config = dict(
    norm='layernorm',
    bias='all',
    tie_word_embeddings=True,
    beta1=0.9,
)
Each number is 128 + 32 x the weight over its row's rms, rounded and kept within 0 to 255. Layers, rows and columns count from 0. Numbers have three digits each. The size before them is the row's rms in percent of the matrix's.

# down: layer 9 MLP down (transposed), 512x128, rms 0.0871, rows 3-55, columns 0-127
# up: layer 9 MLP up, 512x128, rms 0.095, rows 4-55, columns 0-127
down3 082:096151139133107140095056152097089084128129086189103133094128148174086075160153080096128145089157132135133074181083163150105131118153163177119162050053137113098100099167095152105164098126193146107101129166160096186058150145115117112119138092134128105160136156150111170111152190176086173096104148129118105164124131093132116187094168123162090123148153106118159152111129098114119071131167
up4 096:111118140118114085124138122119133131126065137225079208091122139134162086109161106140130112087093151087201105106102108115116134109117152154142149137208181162180142062116123148104103130145119139109109139122139113123185181149113078108112091173134090134054098165080120152144160123131130093174099150151138161134125107162188176122101159122165127179149104178156104158152171133129175167125192
down4 103:168122170138138122075157156175097097106163174052166150154122143123138161129129130125158137136152139088079214089163128125158052167141113097153110121080129115140106197092092077154127151132075156133117134123122119116119107157130159194119070128103165118113138085173120137122139133112096171116194106181175126164109060093082139137128122152125132135119157090133159073143042135098080173098129
up5 106:077158155140046115111138113123090129114100142134147080119125115153155066159106164147138100191117107141049122140140163093130064080127091093106156122135130144113251107123134144127117173184109148104066150169093135116138118138126149101098142097117171083161117152100089122091152134118135140198109118108130072171100108196138133105101117154144151161174107102211132149160098098142147111098135
down5 100:105184129112083141104101129076113173157172139092064112076077145148093137089075119148175136102048134149182164071111140126135130117092116153149139120138128180085180130101181138115151112179118126179117078114083070132149116095161133177154074153069144178096127091151112174090150134184096144089145135132110105128135115154181103078179162096100146088093125157142080106122098122107145116105154
up6 105:136131172161148136118109136101105086089122069149162076113143129125092127091123145158131103092118108184098136154091095105138179141100105088081081121082168152107080140172106171189146160164101137130122196127101123095075140141106126090107244179152137145113146138156138124092204163176115190088083173113148118092097090125139147130130153105159102105137148161102155094132110194130177102148112
down6 107:136097166085141112194063168138132100186152149162097148150206147127130143126119157155123122138171159085178072109166131180145199094089111135147181115137161141152102116194120152133097095111155126134111103174167125123117137136134097175176116091107077153158084166110107158132183092088158199121113118162147139057105115155175169099122118180119085123170090122107078126106175151129157128146129
up7 103:157174122097162125160091144086109118095088150109118122111120096069106065163141136083106061144123112165120116178131101112129096143112086119131120145115178093112127181181192104108097125198138185056125156168097132119139146163115145139106119137130126100115063103129119031106128162165068090138142139078112149108136095140126130157108187116137167153174178134093143199132158101076148105110082
down7 103:128113076075091118196132154114118159127126159138115127127143130126125120125147148102147169128098158088118132108133156164066149100172115120120081154106099101080169179159086198137177102169132127059136134195108157118129096170114129145168163065099097142108083196142161172120112104095086121106098115144152162104119149047157125163112130077120110107118114136126131039154101120146161210072144
up8 094:152096076099104055121099215176114090081124129125142069118134100158162143141153119122088133127119116114068154161116105202122197169074142096133104121141070052138085095176140111160120076156147144132128125145110081161134096123177135179106127108138126070176141125181129158139124087068153133149107155130105134113139188111147125125153203128149135100129107134097208122154149155150122162129109
down8 092:095173165092078098113102089096164205108158137126140089128111119101123051207172100137187148101092122137099097138131163186148177152103165158137138111123155097186196087091130129122117109143148096136119136153141093121088204116137136194124128136161119161101109112139148119097094199119115147128142101113109143121102137068107141147184127117184097196158124097182087137115130068151162110124132
up9 099:160048158145095098132108181126086104157094119112172177170118123082132127104114111076152109097111063158093066132120104115191116109097115189150090158132130162091147100132099131162112142130113104154108132058181128094161074131166222063161127075164143121178110075135195115114112106171117125185164102121124159107175148169161132129115094128096129084158133129134124113124168138133133094132136
down9 099:128124168109093153102107130083187158170152100189218044113134109105205120117102153089160079115141134165140137091161123140136124164135141116101061160143129113203090153099125155097141107144166099153170140134151108100124109175141160117180121161161106173142189109123092129104142126148151072114098127141114166184109145145116125109142127153153063077110208074123119126122082090137100137167148
up10 102:078114164127178138149101100165141110088097141147146115134182170136171119138175111094141112071150156114098149138112129104082142124188203122140139140175128163140101125138083216108159118165074172143177177155111152138150090184131111150136107184125129115092083127130133090182142145047067144075205152112101150140129116099121109165108114116120178148125144110176136139172144174149121126166189
down10 097:145147079123099107115198165063115089125178111113106131169113147153128127196057181122195121181097105123147146131121119193124114151118096044167140147092134175136137108143135088124114166148104094166070147052157109119095125093137145154134159141124121105144159119088121074138090173140129075165054093122134131090134111170124147086178136109107130076085153152142095167095091127082138121103126
up11 096:100137177131137122096070168082088098085119129101086151111104175138112150126096053138156114118082079108092087204107142113146166100136152099120140163119150074117153134104062134188129193134141127105117148195098048096102131141153147079155141124189123132103118123110143070160169115094091122129161152203102135165080117102183123145151165138111110124129186094142127131181096088164121141121133
down11 106:203102144098082108148178127103178124156181112102127154107068072126159128064104148086146104079072168168123170108095131137148122128172110120121097053155154087121199128094158106076065095116039147117186111116179113158164140129150141126135136143134107140112150154143093197115120189147123148167126102120130100114162085120128107102116163119130161129057154123173123107138110089149118151131165
up12 102:097097189132086168157151150131137150090052126063146096152076186145129098155157076174163163133107136084082117193104135222132107113168178114161126086108104118109105141150107145105175142160148119074123119085114132151095114138156087136104112177168189151190080115156160125112164114136152117095138111140112121093142126142129105134117100113128084114124172090127131073188105116105102074194116
down12 094:165139118083124171093154129129149147193112117128091113124149118112164154114136135097136144084197103148089102164092116096144099126096083158082154147099125109132118166169154121133157184075023145197157139190103116121082123104143137083149146146097150116143176128168134161096083146120127165172163126128169196174106083172079067099094104140144101081132148157119155167183074150133134114112122
up13 105:176140164130126118136056094138143148126170092181126094125124167125150192100127082127145024102179150116141104120157126096153079117129120086124143131162155179139115115100121089165082157141125068135091126109164129132127157131040139124122133100126128142131133151141117098133129166158144000197139125101141137127182148147158094084180144106109128134082133112112109174141144101111135100123159
down13 106:140053101154133117167132134117171122193115116204149109185147127121116132169160082133129130134140082119148147151168138069137071136139152135095169098146121083125127130137107097146161178135248091170120063115142130042153142112084170082134104107122107121138084155165154160147146164138124127123121146114134144158116171154179131091068148126087086150166135139078102141114119178147091147121186
up14 116:123062121091120161179140163102089120100115115188122130116179054051147138139129155146199142171105144207149111130098174083125121157108087111128134160121143141116130095130126214145150094079149152121093159159156101109181144093164100099095101118140097102130140151106104111098166148129129162188121149083165140084128138129118119056192115129111133164155129135122087107157118123118081035155108
down14 123:116130138128078104158117119103178092077152144118187100078071082102097191125114148138127118167131100139175130161107176154140155103079072178131105074186126139150149129191164154135121121136110169151140118090157117131130087179122131127149109084104133115146151097116123147134163115116072090081180125156127138155093142145119069135055074198141153076119161088114114127118052098087128072086102
up15 113:069135171118125131100122127200139185138129150100142120104180176116170088084100139140168142089162121134097120103105204187104134136145134144090103118137135150136126126129095107153092147175152254090121125144142162148122162113097084108112132150090074133126087134117137148100136135192087077205111150119098100088133139142139137115111187153103144141147172144027106181103152159137148140124129
down15 115:151112189150120120099147112126166120131170104187134101152124128150103121123083155152164140163130062156150055118178145116165122133135093110136146115175153142088104185130132114127192091200162143057146129120185063185104077175143095155108179121136112105147068153164144093111155143112105095108096116144086101102161157146155123130095126076113176101129172165076106169199155151119167121151105
up16 091:129090140122078136087124156101136084139177168142136131109124114147081142122118146119192146078161139049167124124131102104085066138092141088116039122115190147151118106124144175096148130169121117111128138142104124187161160168105128145138068117096093137143119161127070126048104176142095156114128073145238159087137142118136099149179137160108142150089118083085141157134113113121179112156157
down16 088:136119090129137096147124168104117165121104153077152133097145151033155139135103122089121160116157134148124157135073177130110123097189117155114093155094089169169133136116114041194082148133131121119131141061172150060098142158168145135150123133157167121124131087153109090148143089166157080145162188127127137205081193112116153116142162077128139179163099149142173100104171109142095097113079
up17 113:074109113160095103054079108114144090119079122140167074193137096150126194159127108141203115129149091170123114127112170105143137137135161153160189193194162065146130092106153111095123132167150136137110112082174038097193084150151160080155110112162147100117152122136145129110153143177171114120147127097079114128129120106132148132073147125136111118113156118060145166130166130151165098124167
down17 127:085166127128146086132131150080089131162157092188129036166237090097136153105141129134134162151169167108094161123138105150151093142108113148089128130168144136157158123175120112176097118133173129129134093124181109107186169128159170089083130122151146078099144141146172172181107109141124056152133103111132134165117077130163102134079171081132137096111084089120125176176093126127095075094141
up18 080:087099151103143126091205204162117157093170185109125095182113117114095167130188111125134131126035129126142105072166139176099102051167191114180100105123156142079116165074094073131109122103131109148191168116113140090102131115118125139117135139114143139108129162130136180119149100115167116138163108148094072110167168155083146157170096137138092122108117127107149149127179099148161124188089
down18 081:121123134135129176106135183114104144119072179147135067174135101107146109131081171169178186068138115080124138157121075090151088132120089121081118164120140143105182124115070196079147142112124106124137121161092165107123110153082135142138094061081117130136102143120130099127087184139135079148091165138132089118085177139144155128142127129139146142149143059166106196208213158148133127121097
up19 110:126093139125161147107123176118158113098154157095098125108069130162178172136192107090144185165128150085090119147125152083104090089148161112121132062118095181077119143095126155152195117086145120131158110146081144102144233172117134101159158110140122188126123155099121160109181153122134107094159163122126127124107119109097108172104136086101119163049129167114096080131113129101069051160142
down19 107:098107107156116128135116150109138119118110134118081150123122122128127116104109167115125151145067091163061131108077131156137122108145109149083098102170076157138122114142181124165100152121133127092169154097190155190110100120164121083130153110134189132144084147210135110191137073078168161103129177124178073120156084162177142105155082148133191160155201186129130123077066187142150134153136
up20 111:127135126148125094070108137068096147140113138170163116107118122172128158169211128162095119165094145123120143119133134178103127088048129137093165098152115113147143166168116189117130133115100104100140167177134064125135122131185091137154121181164102163133120109132102152138162167078169139165098096167090126127125128163159074117195149133174136173179095087115093163167148061059121060128106
down20 119:136165130145122131102119097116188154142158144103133160139092152141118148123146098166182102124189127154132173122134135111166141121123075121103154140132075117132089122088084069117100181159083143140097059153131174108149101151095168130139151067057119139108222064132136117099099098206162121123143058143110142179174162188137149131088156101153098145111124105139147169118145166106129134170203
up21 107:196104125121103058076156151177151088111132119076096131117109122193174132098074146144117133148073137113140082056130104120127118151172107184100165177141181140096093116159176109103155174172094082141141130068116058153144125105183127148086106136118114108137177090119174069108102160157101137132134104183209120112103161130164136135108126143100140155096156160100079092133106123127145101128104
down21 119:117116137126111101104123177113133062165151148124086126174116156158150138106058195159151141177059151081151096101155088155118150138135158127136164101149156151146131115174118093178145093139128106141166146150184167201123127131186186116083094125117085118137140113131094168146099207132124115104100102169123121166139124114136168104090162149107104141048095123121071098125069113089042125111154
up22 104:130110121145094140107167109123111111076162221160180121096101156118166126098135117123094095167102096147133113098118139099090101139095126113036108102183136104128055145109076121107156128146128097103133174173158107158062121169082072104096149081144151140156154127133146129144090082159114103094161101088138127119089073085158110106160161100131140093232073125092068117120118143100120146115142
down22 101:126169138103169154122140101131165131126113169123110100161147172092131128128125122173096133115172056125135152154141104050103107170114112130102159122175154142114134139168125164068095136100153144135138121137163127114144173154068103029179111141174114139153093060136154112102162098097110162077127141120137175119098123110115123074107090174133117203149106075115122150011114168092141110158166
up23 098:178148160097095126128152056103102096152117122076157104101182133133110080090146107090123088137100081155137104142131137114132093131132170188164088114147097157141104108102074131099106164188090092139185131187159097093182112140162119047197160111117139216146053130170163150081147087127134080176174098156102129141152164167132145107119111119144129152142169123125091122170143113119118117141102
down23 099:134083183091167114236145100154131119141128079146117151118152163111191143050107104088111077129134133137113039141110097143110130159081120136143144138158141134141137161105139179092095104136135102125152182098154136113120178121125117080124120108129114162129123157116167143113108132110097135086126117132136126206107094162139177196089126154118176149114102127086135161096090149091074214068173
up24 109:072112189147131141137119119087102114104136100138135130088148133116119121162145154088110138190107115099130130108144155202150087149100055148148179124131170126098087149081118133147172109134114171114158127123177069097139080131100124093063120101126175132164068066130161040129153125124166058115109140162126090089121110089102113145093144107201160065153152112152140103106126126204147161153101
down24 129:157099065195088134113101144128065090126086145094155158127093132134116165118165113109146106135083118180110153125136071106170141140080133071137138110117156145132080085132189077146114183165118141183095149076111158108172161065067144089121087140083175090171151105127077086156119161164107130078123132101205162136160090116134163100106121112168127089121149184147144155105108114174110141118115
up25 099:159076109113165135120118132179155163166068111151103103140118114120161163139133130174159140085126135146036131160202086109174128147208104058114098105093087118154022122134189158148134119136189119140117145115153101126143085168132156103139120132127203126132100121106157132111108140121095182068118115127163080126093145130119118121157118163150134094165161117130142143124111113102156044166097
down25 095:115126118133152124145198169123099092123144113187154102117186137106156109149144156071157098156090094121110111130130094167081137088126160133159134108097123058083059165158154149168170133090225118138124100130149189144127182104178079110161104099117105150111149102165079098105121067114130104064133138149131146116131086116171127075182148098117132177103141128072117137166115197130137166165117
up26 097:096141133160137166175132086122148107157115109115063113167178190131124097100101079104066097127178148110124081114132148159155160111158153113121155112128118146094164097155111131155146167137147115081194231132117144136150162130152053150130111072113089099148079051121080138139113115075107117111133108158117136127118122117141112110159089244111164154076143154095144114136097163141102171133108
down26 102:111094135157102121119108161124139127124149112139133135081138123107131099086080164055165210144155127218154147069069119170101128114123126143150087112098137165083169125107187129146163167108156121189086061093146125125104114131159110151139090176141121145100125117082120123082153134160112134140130159082149124109143100191060090062159157135133118165083135114090128131156076068184143153183128
up27 105:078137155168116094082120160117100153105139145115157160147065167108149128143175117179138171057129168135119159142108147090078140117108151173110104169120117103175123197122118124149133110122137126176128113128152165129118173170149155099101149166213049111105156120150147145119117157156116070185146136069108087112084139086147141130099095119133156112172154154088229138111147114136144078135053
down27 115:178093115187142135169108124147098131141134144113149154139128147132084106146112132154064145140171104137126201091117216118114170141104114165114144114093199111114131181163083160109166118204114132164140051099173086069171174088188168160153120167088124118068103152115088162158114127095139116081133133110135123111137119168064152141077137158150090147119147098125127136072162128085144148110147
up28 088:141118090111137072080166082112114159123149155112139131127157137064066152097146094132106075090139118090107121204139107104078180162161182122134131142133140174111130162151111143159152116110134139148170118124131105136085175114134150188058139117100163098144134136125151149115131118098095152119116136109104119053196143211180186158147165104144107098104151102198116177089156138130074161059112
down28 092:123124118186119134155130175157084094132120158146172086074097085122154115133103141187090179122129112151174167158096158141193111123128093153069118126089106154140090095147190107147137226067183131099092157120141134155118162139134102093167126149164095139065155126117160129143133095112142121168080115197160104145098100164119076129118100143134097166143169035136138119144140166079122132154091
up29 106:083141166165107111151100113075160128136105103174131133080135133152117129115203129136116114112082137075108138070163116127208066078140128106173112141145085152171092163032158149081124122121091103090138135144147142142121157134138132119123147102182135118165102150154095106113101126156152038148165065073099155147091121092097105174094136119147184109140116079098177121103136125108093076157169
down29 103:150137170111146095135062124078158180170114115068079122150147117099116117147162074128193108157124154089116135109086157150110159177106102112123094095133172143098096151135131124082173046131087078097139111155146126159078099153121180117155066120100139142140099158144108163114082146134095090103121086127124098151199108127104111198102142165127135053144148153115142047113148101149073114083147
up30 106:127176160150111136135126150083109086146095160149077116106122120151100096097171143126129087102120058093125125137142194166163130101115129117093123177145119114063185168065082151116151138110085059130164125140110148112129150148099108154152128074109099106115129151120140159073154084148116071119168049079123130129115162155118159165049133195164131161106128199153099132160097175093109075163127
down30 107:109099153067096103110113152095138078129236160112130123163127181179142096066106111111183139157130091084153114150091159131166132178103155065131114173140139105162114125182139074106117133159134105156099132144109110129084183123117134098155126110171114076079124137121170133087089132072155180107138113139166147127143111127161110139098125066023122078091149074098133094125134147132106161126117
up31 090:107143129125106138151111134168140154147158156121118105123107128157099084173172089087192097146122169132217086126067116109153144132094113116096083103099083144234128145104113144140122121127111109122161112162139155140089152125131112154141119165109178129104178046132111097077176082143101151184158158108104050150184153169074106098147163085136110171173113172155129121166151152162151111106149
down31 087:120126120112160118074145152116086118076151165122115161167107117137177145123082185166123110125128124124131126088164119190102130112205103132154193131149157129134109070130114145087230119127058205134129092117112126121124118072152101175134163121118132150158053177105153118128095169105123088171128091108137155090164058112072168138151170118115113138142088133174124120101157180149087092156114
up32 095:139141163093147138122110107112112083104146078118131087146142122059097143136152145128153106101126083180171171104118157135133118164172105125082137141146112106126116106080101124059098117112083154135176149143084187167091124093148123165097062052175130097143178121120139078132200124149127127117143151074143102065130131130137179175141141161116126149118169098139188101112080214191127156126071
down32 087:105133130107085161145146141146120113114171096121122147108097135103158137091120158131054125138117147079179175112124115087169093133137148111146146097125114122116130137179102133068149158152087184127108101142111093144094084112163135090236172192090135191166092136148165121135113102173071100137166153150127134165179190122115159093126142057172176155153079084208135137109118134124173144100125
up33 093:149142149145157065132097182121161090168118171133141153155171088116098136171170136081121151153078094204132124126140081190121133083107098124032135121152113150092107074107086154095211104078143141135125126165117150142108192157140131152121133155135095104177086163140079121090156102156124135165135088112093178108138160123139133131138119102151083078209118114126133096108149068138081112161128
down33 094:100165157098144160148163151164148154104092097184140069101168153123092155080093094116160122143114136118124198127087141160167131151160140091163178086113111124132126091119120141110104099123132161103168170156143135135106061103101152118205133193139118149079179101146111150157089123102080121072214143103108153095192079093097123197149173088119159079080141145142148110131151114130100167121099
up34 085:158133126137153185190108148112123079168099094144166074110202134146146166140145159169136160145110130109138147107160090085144090170132150127111103155156127085155107148130152101138107144132145176186162082158113133121087142075161147101116096158081147079130087113082098135079118130105094093104095062127239118112096210123116110121124128106117151070132097064150159151148078159126103105161100
down34 087:087174095138175155121134106134116183117012143156092203129179157139109160102132132139102126176147153134087120125106118183101113128101129142184133135104132121089099104144133115103139155066147152172117101077168116124195089100116156110190162156108105076095200123172095132141106112161132132094121159126092169126120118124174094091087113121141097136077119132162127058157186107109124089155082
up35 091:139107112149184122116127166148110151148160109137138131092122065074140104162083131124117122149122120146159173116067140150078161136142130090054156139087146087104139132119066144109124118163153175181156178196136142077049150172076140094120122166142073133134104108130067180114106131129123105140110169128093090095157102128087138164130170086179142169080139088078169174093167125135159171082129
down35 091:173199099138096108087138148145132079115094111097164150160095124193069146084122072148117133060100118147121058081156190123132134047116139080149128162139167135149130149132088121117145168132083103135057117123187143168091089137127097192137101171172172112141103166095169130111154158174138156122124117165176127118102131137098143100142120092152121142132082173122160096126122140177111201151134
up36 108:136097098119061117153140075088092116128165137137145161081145167127163106082069171153179109112068091141131083164150156091107166120107106073125165127111164107108076158139121124127133046131135098151120171158118116134120176099152073159142147119126108171106150132130179088112206118102159099170117102104098130107197166180140190153132158132128127093135147161145157118150125120183078105071196
down36 103:098151110113108180116075082140127168085090129091137110129094145123159198202139071093161148160101140145142123165110156092161123142135135076121144128099137111082104118068121158069087211065142113146124118126092152206118110137120175138137160200109159165102139077111073146080123148213132135122147135086116112159130103143099133176133108101141072143148110164133150124141087120160107103179152
up37 089:130132095137139078149140183164108086134135137111060192077141146125154118124171076122108202131180182129150154124118130216124126119069125117163125161176114085127152156130074144112155100103095117164111144120132137146176140135160116111172137098137121124208121142132115110157125195108152146165174109117155077119133105150099156099190092056113127109060066158102189102119157115150143121103086
down37 088:119087221114179118124109140133129160097085130176159042160097075180115146158119125204144169129092101148124103150114091059130131121140087155075101090136123185184171115105143072147099151136106195106187107114138095139160136136164099159110110097124131120101085113088094142089078096114140139092093081111092125122123146106104084165127106160107151094198140160106105112096149141112147152150160
up38 088:152085211139144134154097096158096123189140137120126146087169100145167133119148120178149080108101140129151124099105139172127082173107120128112089092171116102093127124169153123133132124120149124144106106086122156080145144060063105147195072177115128126121126093092078121128083130088104138141125070141096135111123154127142140137218153101084134204106091080180128156122107099110123128065218
down38 091:140162147162109123086121140126150124144103135145111124176165112167110130131148100124166070125099117155160095147174185148162106144079139060063135109093105082159069150167144103109143166171099143117152138112076125084158145070070155133105106160072137119139106088151106154169107050116096153125117181134105184177103136146183077151091086134109070174092169119114074153170180130144091139108110
up39 101:142134059142177139119149170071074159036125150170081104144111148139119164110179144107185076116111082093113105114126131184122099111178175108122120139149165181118125174123100124150155148129140101154113158070149217148211162149113156141106126141164137128118196129115133139133102146179156090110097101067133110109110152111063112130115143097097106156141071120112110113104098140172120147088168
down39 099:134142128131075173119093100118044138112096089066101166169165151176118138162126083087093124157115161089154131107143125124121098157082105167131135146127143075160127095123150135124108181142082128082130115152169099111098120134138129191106174144101148150068054074154156218122188095123090062129076081120134181145140172132160088165106130118115154118120111152084096103146165102153115093162125
up40 107:128134074088091193040114187090135152177087092180186130146155139125125123135134124102136145113052129141207148147154136142165049155172106056062136111135126142178078158174111086156167121120120189111095147062099144128154098148156130106099172100090143134148135119121098103151152105102107138151092071140136128152105122134167160126161167107133115118090170127125103163094155090132128108102123
down40 110:091148167129110066155165137106161104169130085068186101129099124092150111117161131172117166125196064134145125157097078176123183127154110100099125163112164091107126159187146163178175071121127128162145106180155176160127172097069140132142123113109082179161142110145127094128049112123140144080071172150098139091137105156136147096155130142144120121194153153142190117154137175102096109147137
up41 105:131152156142146161119135133153112078166134102125156080156128086133117123171109152149114136119093156108123104201136101100198104176161184136080165148132073088176183117167134137125160128109115149078113192122125085080107101113163102117124086094215093155120199170137111160144197086108112159125097105102144168079123129060077174151102142151129137137152112099111124143085129160068122151078131
down41 097:085120086137097133138184099143144138094218154073123135154116165076111074126151112169148135115180102100140147122189124126116125131123139099117123090074085094117193186170129160110113225143118107146114081116101151168065125148104134150148116113101154155108163149101089098130098112106143138130104078155152171213147156096081101111112180130149152160104124062149166131188131105106143122163101
up42 096:105066169152134079073143117137117104152141139093155109139147129134130110106131097080122165113182117134090113172120119133055164133192200116113144114131129139133156028168091153140144118121059118165183210136133108114139142134085116155110168165087042169123112097141178138078117121140109146183141180154098127139136110131117141122092187124091126199095088127120191144143141151125120117139100
down42 101:180182115095145137123162123097120031106141124137128135146154107123167134142101158130066139115108152068065125098130104144138138166081102097178088149110128128160119077098158181074048123117130104128159183127187120121154119107204128106137110119083135143117155137146127030131118121160104127103088106092146151128116036144159139122191090147147126157113095131113157135112186069147128161131134
up43 091:149112128167162105178129171146111108150099168139098109107171124138107104178124100120150112121124159105106113169100136167100146114101089095175160108087155140160069107138156192141120078129176054157083163116119168176122128140045106131151140119130110095127137108149166103106124137166171095060140082079128112101214120161114134086213105148149138050099134120067162147127143135169153111170134
down43 089:148084123153132064167148112151120106121108139204129100138112154153088109139138120170135110154109101124036205107110151069178112135171136131082050112137116125150110191105149118109150152116094115110095068139135107133225168140133168136110148148124133152154066174125121109092100146133158092130091148097137147146101125092091094113149142069178112139133168130199124085175183097107115148146168
up44 104:101110139137067121137054049107151136122137135175083113083126142147151124153095127069136110094119124066104160104194132149134155086186127077130182119103107162119142142084100142151185133162096111197140148131129126116185107066137130160105135144149134090113092141160177104105154093194089122133116138130121039085107150134160151181213126151124106100154133092084163143097112106158143114123156
down44 082:180131167140118204135122080147124156147129136145130104173145124085102143118200109143151152134140138083137129095141092155147081149106105098067088125124068106148098154114127152099103183167071163126082163143119183128143136113207131122146130173135138155172151181172100161108169120183117112126150143138146124109138158172135124117128125052209122120152101152098148111161176194048167179106131
up45 102:144066110093160171157133159151136139059047121153098163130101156127141109100121152155151128169130138103168115150048106191173150181093105140144171130108116107112068166095154181088116149094130119168158080090162077182117128170095126123150186109108148113172137132109099155126136091159145112249175128104115158116190127162114133133088127124112100164160138145109122163134099113152107145156134
down45 102:155109095140212098212158069127110116127151101043112090081085123084209105119161120162130116107152191110029173148099117164132127107119146093140136116091096139139136116085128143108118137087122134208153054146133110142139197154140129104072156101129145097142139156153155119139150113117150111108085146072110110126101164094124090136161099123146172125098167126132141177121101092116150109107136
up46 107:063164118158126136120153164140140147123063136114129097128100134109132172080173188150069155114115186135134158178144104129080147125112085141133115084108093136128163088125080136153147115124159127073156192117131135097121195108078160109120116123165066134134123121088151145105100112150147053042119177159110131168078218141113123159094089157134165133100090141122088186116116110078172150139120
down46 103:122127165151131074155130156100138180128105101066118156147094180097115169128071148071147089119095203083113125116127093151126115141118189095127080101082118191137101167186155148124122066084144161095155138156094047165086121087136155149108118185116102128098111126121126166157079107136089163123129154164178125193163137141098131105101119157133158208086157146123089109116111089103141118139163
up47 081:091070113115150159108067147106215114128160136121136104136194137174112142073102087145144188141181083147050110126140128144083119094161199174115148134139141118152132122081111137079116062104148119148126132111123108214144118185142138173111165143142098123110127079139182086189160139081132142116128153144160091152120078122177141128133112132124065138149151117124145078077157102132095078142126
down47 086:093171152118083154105086138118154147178149147148085107118114100100105125136163112102108131103123152152239177151124132098131150183084115096156118121135156162083137166106138129111131077148066131127095088168115152062149128082166121173134128114163111124157108130146114164072145121189122110154087157134089148141095172140115135137099097236079090142131099146067130146143058153131149198155131
up48 079:176102109117140091135091118124111139078129117107106173162118078115095097176239110137125150104120129106149130180120138097125120170149177121122119134126117118140085107141104085114107110118148133086136107162132098205116138132153124180158171156113126109147086154161185121116106112091089181112160147140196102127098152158124129086163209154125166096119125049077176133111104088093041143090170
down48 085:088167158119094161108127118113117153153120106120146085092085180138108111102068104119150107145074133179150089113097106157189132128103087144088160129117139153148148131135163154152133138107150109087119077034107200105110164185070132158110177119111123151075153134133095171125142149141151123102059113169086162121080099091130133141074158117076105055147127133155093111091145176167193136179142
up49 092:127122170061144138142118129106141160116132131125097094135143166188145102107092086146106125162101117145105130158121107125163117171093137142128090106111161173087057151141131211130115131169107172148123113151073172105151142148179125129109176090110102150140078078156091109109172140139089153115131108074160156080153077083139117203146130071146179062155134102124086118128173193154180159161191
down49 099:135139199152119161199114108173143108117163162145147146144195102132156096102101139143163104142174095143130149177146091090089109215128132129098134165137133165162151180131096162149134135201105142141153148149128165033109102123111132082121110070131059143172114161152081076125115130177132173127055085153103112136070154152129139141140139116170097155109110070129148117108106127162136168172108
up50 105:152167161121116165118190170126090134114136112095066151157140091105143119140109173112177118163132148099129116146166138091129181128086073210115165074113107140128140124163155123169143187116099126092156161150121115176180188091137143109200190101110150140122140123125118100118109141143105056087171069112126141128121156023094162135155144153128125124149178187105093089088097171142111130121123
down50 114:147115149175147184160143162146060109133083135125104129120096122123125135112094130098127179156075117122142133113142087104104152101146083175108165091134151096069146120138129132116151164118176151089103113111104118135128122135191146126109107124095121100174119147039147095126095156093100136089153126206167112101106180177141111145134173141101147144202103137138086064113093065056134231123104
up51 119:080115152172135140114140166134109115135092134129107089157117068118087168169125194177091162109121124141093091143125135194121141163172090164134145124173059070127148081136084183228153141097105140129183167132143088154117182155130128127094113100150163133123149085163073129096130113115151078105137088087138115189102097160172076171096107196168120161153120135126102125106133156145128125095158
down51 118:116138144167142160122120130154120107105091203105072128143137089104171120173083093147102117078108122108142176115168119119052125084162141084122177108097120100095095056167078140105151162138153132144124124152139114103124128163125122150096107194090126200109163139093147111161113121123118105152129173136219191130136121088041132132149119080131151187126146168137121176111042128135089138131123
up52 107:089075119094103103122159091066153158109097162148131116133151115166176105160108144142118103150142065160114102150057135123126098167151134102123107181190109093074126128146075066116058123121135105142155104081131115055069118125104103098094117131133123162131105143111150061130114083174132148188190151115106123191111174073091154081136138113142126182169139105149148085149120121129170175158165
down52 110:153142136163202162099193121111087138178101167164128104084168185134112111158088107184100139125158086207114091114136120100134125121086081126070114132129129184084149148137089152100093165176115079129081095121157091080195154081117128066123105110112130090074177136134111140218092147124145105102116135132133143140120192135079112118077132170093122125119125136122140149103118154102100108166157
up53 086:090092141093060094124193103143128116114126056128152143142166121132088122172169152112172168110102126125141089098110131126154092130161123139106140113158091112134090114159142187060139123113193079113177111138153111139141096123135132139066122076171084189132180132100098152118151091084132172107057128092194141181147091124070128142138146158123159214107114070148148158136106110105168165110132
down53 095:151168117088118140089135128127135088085156147142118177086140119147156099181114113131086124143130069145112147094143158073101106181107145149128156098173121088173161099144170099201141112108193180122116162080163076087121109110147113123070054130161168055167118144171134132091120131123098081191121122186081125110146150142075067092143112126096136127117106150119120108122135135128136222157100
up54 098:142098038131129201127172122108129117171163100184121127079125165140097104113121148162127133099151109147178080183141116125158071098132138095156171172093103131118076099117160131092136114088138153154123132112107150167135163124092127108103148117143103136137123136118064109136134123167150114129091103059136130135057163098078149117086150103139167121113152130157060166219056164089099164165185
down54 093:165125158180129082141118064109080139123144154090098168118138133074100151154090093105170118146144119196152161163096162154121123139148127066122162112055142146127127137056108076099079124131091137177143129080120150088158082111135109131096137163056134141157165140149093133203074161155103085202159126105123112146126156174183168141154072108102161144114114085125111108082147099133156110158099
up55 089:177144110180128114098129105101126170132132112175154140166117064138122112073144079129112139116107122162098153087055181081106118121119107147121086173131114117127215120160140164115150125151207106198136160117138148159132089117115138179128146101159124118107130182134113090136134143093131208154191127122121123098149118122133066124091116173136083149031173139153131168118097143147187099109072
down55 092:157172122152150100100137141104084120119150172120139138114102200185112146161108074096172127066120119099144088080101109163103089132159118184163145101157174166150073190126133117175123139142080118135133119132080164141127166169127144141118109156089224096136111177079149118134135122149148081090179137113102099122135114103185123090132160107055050162063103138165132148155110093164121138125104